Part of a small language model's weights.
Training: a variant of SOAP for these matrices, 133M tokens, 4068 steps.
Each number is 200 + 30 x the weight over its row's rms, rounded and kept within 0 to 999. Layers, rows and columns count from 0. The size before them is the row's rms in percent of the matrix's.

# down: layer 4 MLP down (transposed), 576x192, rms 0.187, rows 272-288, columns 0-95
# up: layer 4 MLP up, 576x192, rms 0.183, rows 273-288, columns 0-95
down272,099,197,234,199,187,190,247,235,149,154,188,167,155,185,226,241,215,166,221,172,199,179,182,158,179,214,141,173,200,215,205,206,194,254,193,220,169,179,213,203,247,199,264,271,168,236,154,246,196,206,278,207,215,196,201,183,201,220,193,192,204,193,219,193,111,192,181,263,195,236,247,147,214,203,234,130,189,129,168,172,187,214,196,273,178,226,196,193,199,224,216,160,215,225,187,184,191
up273,092,221,159,237,194,200,190,243,185,185,178,158,165,185,185,197,220,192,221,229,177,187,180,165,200,216,174,212,184,234,174,214,220,195,213,210,196,185,233,280,246,156,245,193,219,202,200,230,187,200,187,207,277,208,160,218,174,242,156,198,214,215,197,184,209,144,229,185,165,155,189,174,215,171,224,190,233,172,205,195,269,183,235,115,197,212,197,183,120,202,127,186,201,232,236,222,182
down273,102,229,187,183,246,224,228,215,245,187,173,171,182,165,234,196,161,236,202,232,214,210,318,191,208,203,167,199,189,200,255,173,221,176,180,211,177,163,184,199,264,144,192,206,259,185,244,206,196,208,212,186,192,173,228,207,140,187,199,186,171,227,198,150,207,209,268,208,160,174,249,191,194,203,193,219,215,172,183,166,179,178,215,154,176,228,187,169,211,168,208,203,227,197,195,211,170
up274,094,178,232,179,205,178,204,230,176,188,147,208,222,232,218,199,154,193,202,108,145,184,208,159,173,187,182,216,195,159,204,240,215,202,208,194,183,212,208,227,212,203,161,224,182,192,222,211,133,222,179,173,182,167,234,207,207,156,190,188,191,276,193,163,184,221,212,163,156,158,209,160,191,179,194,231,213,164,134,198,244,176,205,201,236,193,193,251,193,206,236,176,195,179,180,221,199
down274,096,209,209,241,171,244,212,262,176,188,227,194,228,236,181,152,162,179,227,234,210,179,180,182,191,230,175,163,172,201,176,173,209,173,186,192,232,254,220,196,228,208,134,198,169,169,97,147,155,226,225,215,197,215,168,163,252,226,208,202,179,245,190,217,198,231,212,178,189,138,221,238,229,212,170,209,208,191,245,228,199,225,238,230,170,254,190,232,198,209,218,215,184,189,245,241,194
up275,098,191,176,206,180,204,192,181,216,209,178,221,206,200,218,176,209,210,228,152,210,219,251,217,207,157,185,206,170,207,193,190,173,195,126,248,195,207,194,212,196,221,153,161,219,198,162,196,191,287,202,182,219,176,217,256,223,177,219,187,169,201,194,170,167,180,209,205,199,211,126,167,169,180,189,137,236,187,227,166,209,176,159,271,198,218,250,236,204,183,200,245,178,197,207,185,181
down275,102,197,229,214,231,250,173,218,251,148,188,187,224,232,200,219,178,208,203,209,137,202,256,214,220,140,205,193,244,142,220,211,243,200,216,192,242,181,224,230,208,215,226,213,246,153,176,179,223,189,228,258,210,173,168,172,226,189,226,153,209,219,186,211,193,211,186,208,210,176,209,206,171,228,219,216,164,241,244,209,229,189,161,181,176,141,199,242,210,165,199,203,223,240,209,260,174
up276,097,195,201,185,228,170,227,177,207,204,179,184,198,199,183,171,250,199,196,226,267,169,169,215,198,198,224,115,185,132,203,219,199,234,176,163,178,212,213,187,213,252,242,187,155,217,205,217,224,231,209,210,211,194,186,152,187,210,194,214,174,210,215,241,179,192,146,94,174,228,218,133,184,189,224,153,198,203,205,208,234,169,238,224,225,245,185,222,195,215,215,214,199,168,234,179,191
down276,099,229,228,182,172,165,128,210,181,159,217,225,223,205,223,173,223,231,201,161,175,154,232,152,186,176,212,271,246,219,194,156,214,226,234,248,175,210,185,213,199,176,156,165,186,247,188,138,194,135,190,169,171,213,205,216,177,217,189,247,206,187,244,214,256,196,202,194,205,216,185,238,206,231,220,144,191,203,219,232,228,251,176,176,235,268,239,235,216,200,188,212,221,226,248,208,162
up277,111,206,206,197,200,221,161,184,173,191,260,167,250,203,160,176,253,209,202,216,203,178,230,247,205,217,204,205,112,176,190,173,204,215,175,208,170,231,237,157,206,248,193,225,242,198,183,179,205,188,184,259,210,150,187,187,176,231,161,228,162,190,233,238,203,222,207,167,204,217,178,258,197,187,205,188,135,244,172,173,234,158,220,185,183,201,199,215,190,180,209,204,234,180,210,235,240
down277,108,183,219,194,216,184,235,252,229,211,155,222,115,163,254,204,194,215,199,187,200,249,161,145,209,179,199,186,242,223,223,206,210,196,236,218,199,192,179,184,198,181,196,180,162,186,203,230,218,236,205,184,177,236,249,237,214,150,242,187,201,258,205,185,155,200,199,230,222,192,203,125,210,236,187,194,237,151,253,213,174,204,199,248,241,212,205,180,205,215,204,257,152,203,194,173,169
up278,104,232,232,136,241,190,160,194,217,210,234,230,205,246,173,115,162,229,202,211,176,205,194,228,162,146,165,171,190,228,248,230,225,210,232,195,215,228,178,155,217,227,163,178,190,195,174,212,243,219,235,167,218,188,194,227,242,246,225,208,259,185,256,229,194,202,193,207,160,180,194,244,161,194,196,186,219,199,194,202,196,254,166,132,211,200,230,212,214,186,221,241,229,210,200,171,258
down278,101,230,186,177,202,228,234,180,221,214,190,216,247,178,176,207,162,163,188,221,208,253,178,166,210,208,230,236,134,152,160,172,190,282,213,230,202,188,164,211,250,226,225,194,217,177,181,193,245,195,169,215,151,199,149,149,176,199,145,160,162,203,176,129,245,182,228,232,202,193,197,189,252,187,245,251,163,198,185,211,148,183,208,177,180,174,183,205,171,214,238,209,222,184,225,172,171
up279,114,193,205,182,199,208,169,191,166,175,210,224,183,197,156,223,244,196,176,188,237,139,187,205,165,200,212,235,191,211,187,185,153,136,193,150,200,205,188,173,202,175,173,223,232,201,208,208,222,201,296,230,203,188,252,181,195,163,203,206,192,189,208,224,225,226,173,181,200,202,214,231,226,178,189,242,197,222,221,229,191,243,176,203,266,187,209,204,200,220,168,155,246,123,206,193,172
down279,105,251,146,169,216,230,176,181,158,218,161,177,174,237,183,146,171,170,206,249,230,172,167,206,196,126,248,173,256,146,227,209,205,285,179,179,215,207,202,190,222,200,163,152,271,226,198,209,184,223,147,191,185,181,195,174,162,192,214,203,186,224,112,221,206,221,207,223,222,235,196,229,137,215,229,248,190,209,248,218,218,180,213,205,187,242,187,221,219,241,182,191,130,207,219,177,208
up280,109,201,209,252,192,215,197,212,195,253,195,164,142,189,160,220,183,245,185,222,217,170,220,185,175,194,216,205,212,242,206,202,167,232,158,236,189,202,159,183,263,198,182,203,225,214,249,194,213,231,229,172,183,220,217,194,160,284,187,228,170,223,212,187,233,239,132,205,225,175,223,236,177,137,214,187,155,215,195,182,203,196,197,200,215,238,216,188,190,131,151,209,226,200,207,188,164
down280,108,210,196,229,204,222,262,201,179,184,219,228,198,167,144,205,224,196,233,195,200,191,132,194,156,196,183,212,127,213,244,198,212,152,171,226,121,209,217,171,197,220,138,193,202,236,191,220,213,206,233,260,201,229,244,208,181,228,200,199,178,175,206,182,177,194,162,175,164,161,221,203,205,155,161,181,184,200,228,189,176,196,207,192,159,239,210,195,191,225,182,203,170,162,210,198,235
up281,092,186,197,190,222,218,184,210,165,246,171,206,159,242,248,171,243,205,174,178,194,219,147,226,171,239,222,247,223,155,289,183,216,234,205,205,239,260,169,188,215,192,232,199,192,178,180,142,180,261,188,182,234,248,248,208,247,200,214,176,175,166,209,173,176,185,198,203,192,217,175,149,215,177,213,237,167,171,163,163,204,203,206,220,156,186,191,192,175,194,190,163,204,246,138,191,189
down281,090,206,181,218,270,160,228,217,232,211,171,241,170,184,207,139,273,217,160,242,168,192,192,198,184,176,222,221,220,215,190,203,197,161,176,230,210,199,240,218,174,204,164,150,188,201,248,221,236,191,192,211,221,191,182,234,204,224,127,186,223,231,221,158,211,162,173,157,213,251,189,205,197,158,219,226,207,241,209,194,203,244,215,241,172,180,203,271,165,171,185,194,176,154,168,247,218
up282,106,216,232,207,244,208,217,192,149,215,237,196,215,182,172,227,242,180,210,228,166,202,231,220,193,194,185,151,206,227,213,226,215,149,213,172,145,187,211,137,186,236,229,211,236,185,164,200,156,205,200,148,215,175,259,224,193,168,196,159,223,207,209,171,236,215,225,188,142,214,197,229,234,173,209,261,220,196,234,143,195,186,209,198,166,179,225,178,197,198,170,195,153,230,189,239,285
down282,105,189,229,188,180,205,225,208,145,217,158,187,212,177,141,200,202,181,195,179,257,173,241,221,190,215,181,160,161,265,200,237,145,209,221,231,175,192,187,209,219,192,226,225,190,159,156,161,203,200,203,233,195,223,225,227,207,259,133,213,165,195,221,147,216,247,185,203,206,212,191,192,217,168,175,201,192,192,207,161,198,170,206,257,212,179,241,186,221,230,225,233,148,182,177,227,220
up283,099,199,128,202,225,242,177,205,182,226,222,126,185,226,171,202,201,189,229,161,167,251,188,243,153,190,216,211,198,184,169,197,152,271,167,208,196,182,192,217,182,179,169,138,173,169,151,239,172,184,208,167,190,205,198,222,199,204,181,260,195,254,192,147,216,177,190,158,181,200,209,226,197,176,194,215,221,162,193,181,180,192,209,120,181,212,209,193,152,207,220,216,155,174,229,169,204
down283,101,180,200,144,152,249,198,201,191,203,193,213,172,222,157,216,178,217,185,162,210,179,204,255,193,215,214,205,146,211,238,191,154,237,173,200,130,137,227,262,172,142,245,202,182,185,201,209,245,218,177,188,191,196,172,158,157,135,193,201,173,166,206,177,196,214,224,250,226,231,217,200,209,209,196,220,159,213,218,219,164,223,163,175,141,213,164,229,212,278,174,247,170,222,215,175,199
up284,093,212,206,193,206,155,243,188,169,227,222,199,222,178,209,188,226,217,161,236,230,225,229,217,165,161,230,182,215,197,262,176,236,130,180,216,202,182,189,176,181,198,152,199,192,230,179,183,139,264,197,194,223,214,211,211,180,229,243,215,159,252,164,184,206,214,167,230,230,154,200,146,242,212,192,151,172,229,230,163,198,194,215,165,201,200,146,167,221,175,270,199,164,242,159,231,206
down284,091,211,217,221,219,185,159,156,261,200,200,250,174,197,182,215,219,219,217,188,163,190,217,222,196,149,211,223,210,251,191,178,231,153,184,194,159,189,197,211,244,188,152,195,241,217,238,171,199,154,181,226,174,199,217,224,224,163,159,236,202,168,215,211,223,217,246,235,164,239,208,241,170,189,164,264,203,211,153,177,207,215,199,151,159,170,236,215,188,184,159,225,205,125,246,129,148
up285,097,139,230,147,160,190,197,206,157,210,197,226,168,194,246,157,267,128,143,240,204,174,197,191,183,201,160,241,156,188,234,235,212,158,192,193,236,122,185,176,222,191,182,222,245,214,181,176,143,219,239,190,208,251,201,228,187,179,175,220,164,220,191,198,212,202,200,275,186,136,185,209,186,178,260,152,204,224,214,220,231,185,182,187,146,207,232,197,217,147,180,245,221,162,227,180,212
down285,096,191,204,197,182,239,239,201,207,163,176,190,195,194,219,208,126,237,269,221,193,147,228,199,196,184,191,201,191,199,177,156,225,185,192,188,209,188,159,276,195,199,238,232,211,151,194,229,211,261,194,162,232,237,187,191,243,213,259,217,249,205,190,217,192,159,168,257,230,204,246,215,220,218,204,164,227,184,253,182,223,225,171,275,260,131,199,209,200,190,199,150,218,217,223,166,178
up286,098,191,194,165,224,267,239,232,226,154,213,186,255,173,273,163,174,175,189,161,180,153,195,222,214,172,207,213,167,123,181,194,164,239,215,202,178,219,205,180,186,225,226,152,206,222,208,221,171,249,202,232,163,188,174,222,167,209,201,160,242,189,258,165,184,218,136,190,204,162,135,147,188,189,199,165,206,202,225,215,248,224,173,209,223,259,183,191,156,203,201,199,164,214,189,188,251
down286,101,211,179,223,205,204,181,218,235,216,226,178,215,206,190,146,220,235,177,213,184,156,195,205,212,160,164,212,231,161,153,194,189,141,220,179,185,167,229,171,179,248,142,219,168,199,228,172,188,199,198,157,175,183,177,178,184,191,125,164,173,183,218,163,239,189,178,171,219,253,243,187,237,230,186,189,150,183,166,240,212,204,172,161,224,233,178,136,137,148,155,246,181,214,257,210,212
up287,108,193,224,137,200,147,190,215,204,164,210,153,163,163,228,211,230,260,208,194,217,208,212,151,183,217,219,215,130,303,196,191,147,213,170,232,262,234,248,217,191,227,168,201,211,211,223,148,196,153,189,193,170,182,182,188,201,194,257,184,245,163,168,201,176,199,180,176,230,241,174,214,199,234,225,178,152,227,232,211,207,183,213,176,162,181,219,183,214,236,202,160,204,167,223,186,157
down287,099,174,206,216,231,212,209,208,185,223,212,115,217,246,160,229,159,185,202,190,169,129,180,189,179,237,222,185,221,143,217,164,173,218,239,255,179,207,141,165,191,182,224,251,183,179,208,217,157,203,210,185,178,166,209,180,132,181,259,151,178,220,234,179,181,172,199,199,228,209,221,199,191,200,214,169,179,213,208,208,210,186,224,169,249,148,207,260,203,207,249,223,238,203,161,196,228
up288,103,226,209,170,207,222,154,190,198,167,241,176,205,173,203,227,253,147,183,200,240,237,163,188,217,150,214,231,220,186,205,222,200,153,264,244,179,233,222,157,212,158,239,237,169,207,202,198,235,212,206,182,234,208,147,180,215,230,253,257,187,256,255,166,170,239,203,169,168,163,161,219,208,195,204,202,198,192,219,172,200,212,225,221,237,188,177,228,189,222,146,225,210,214,156,206,185
down288,097,197,237,166,173,190,175,189,256,215,252,225,234,168,232,208,208,205,155,170,274,156,209,191,235,242,160,188,175,237,273,171,167,187,199,213,212,240,172,179,213,208,194,157,211,145,169,215,186,192,168,187,219,183,193,161,180,215,140,154,173,195,197,197,200,227,183,212,178,146,212,244,191,224,198,216,225,215,245,163,224,172,196,207,206,190,192,215,194,226,263,155,235,164,179,229,269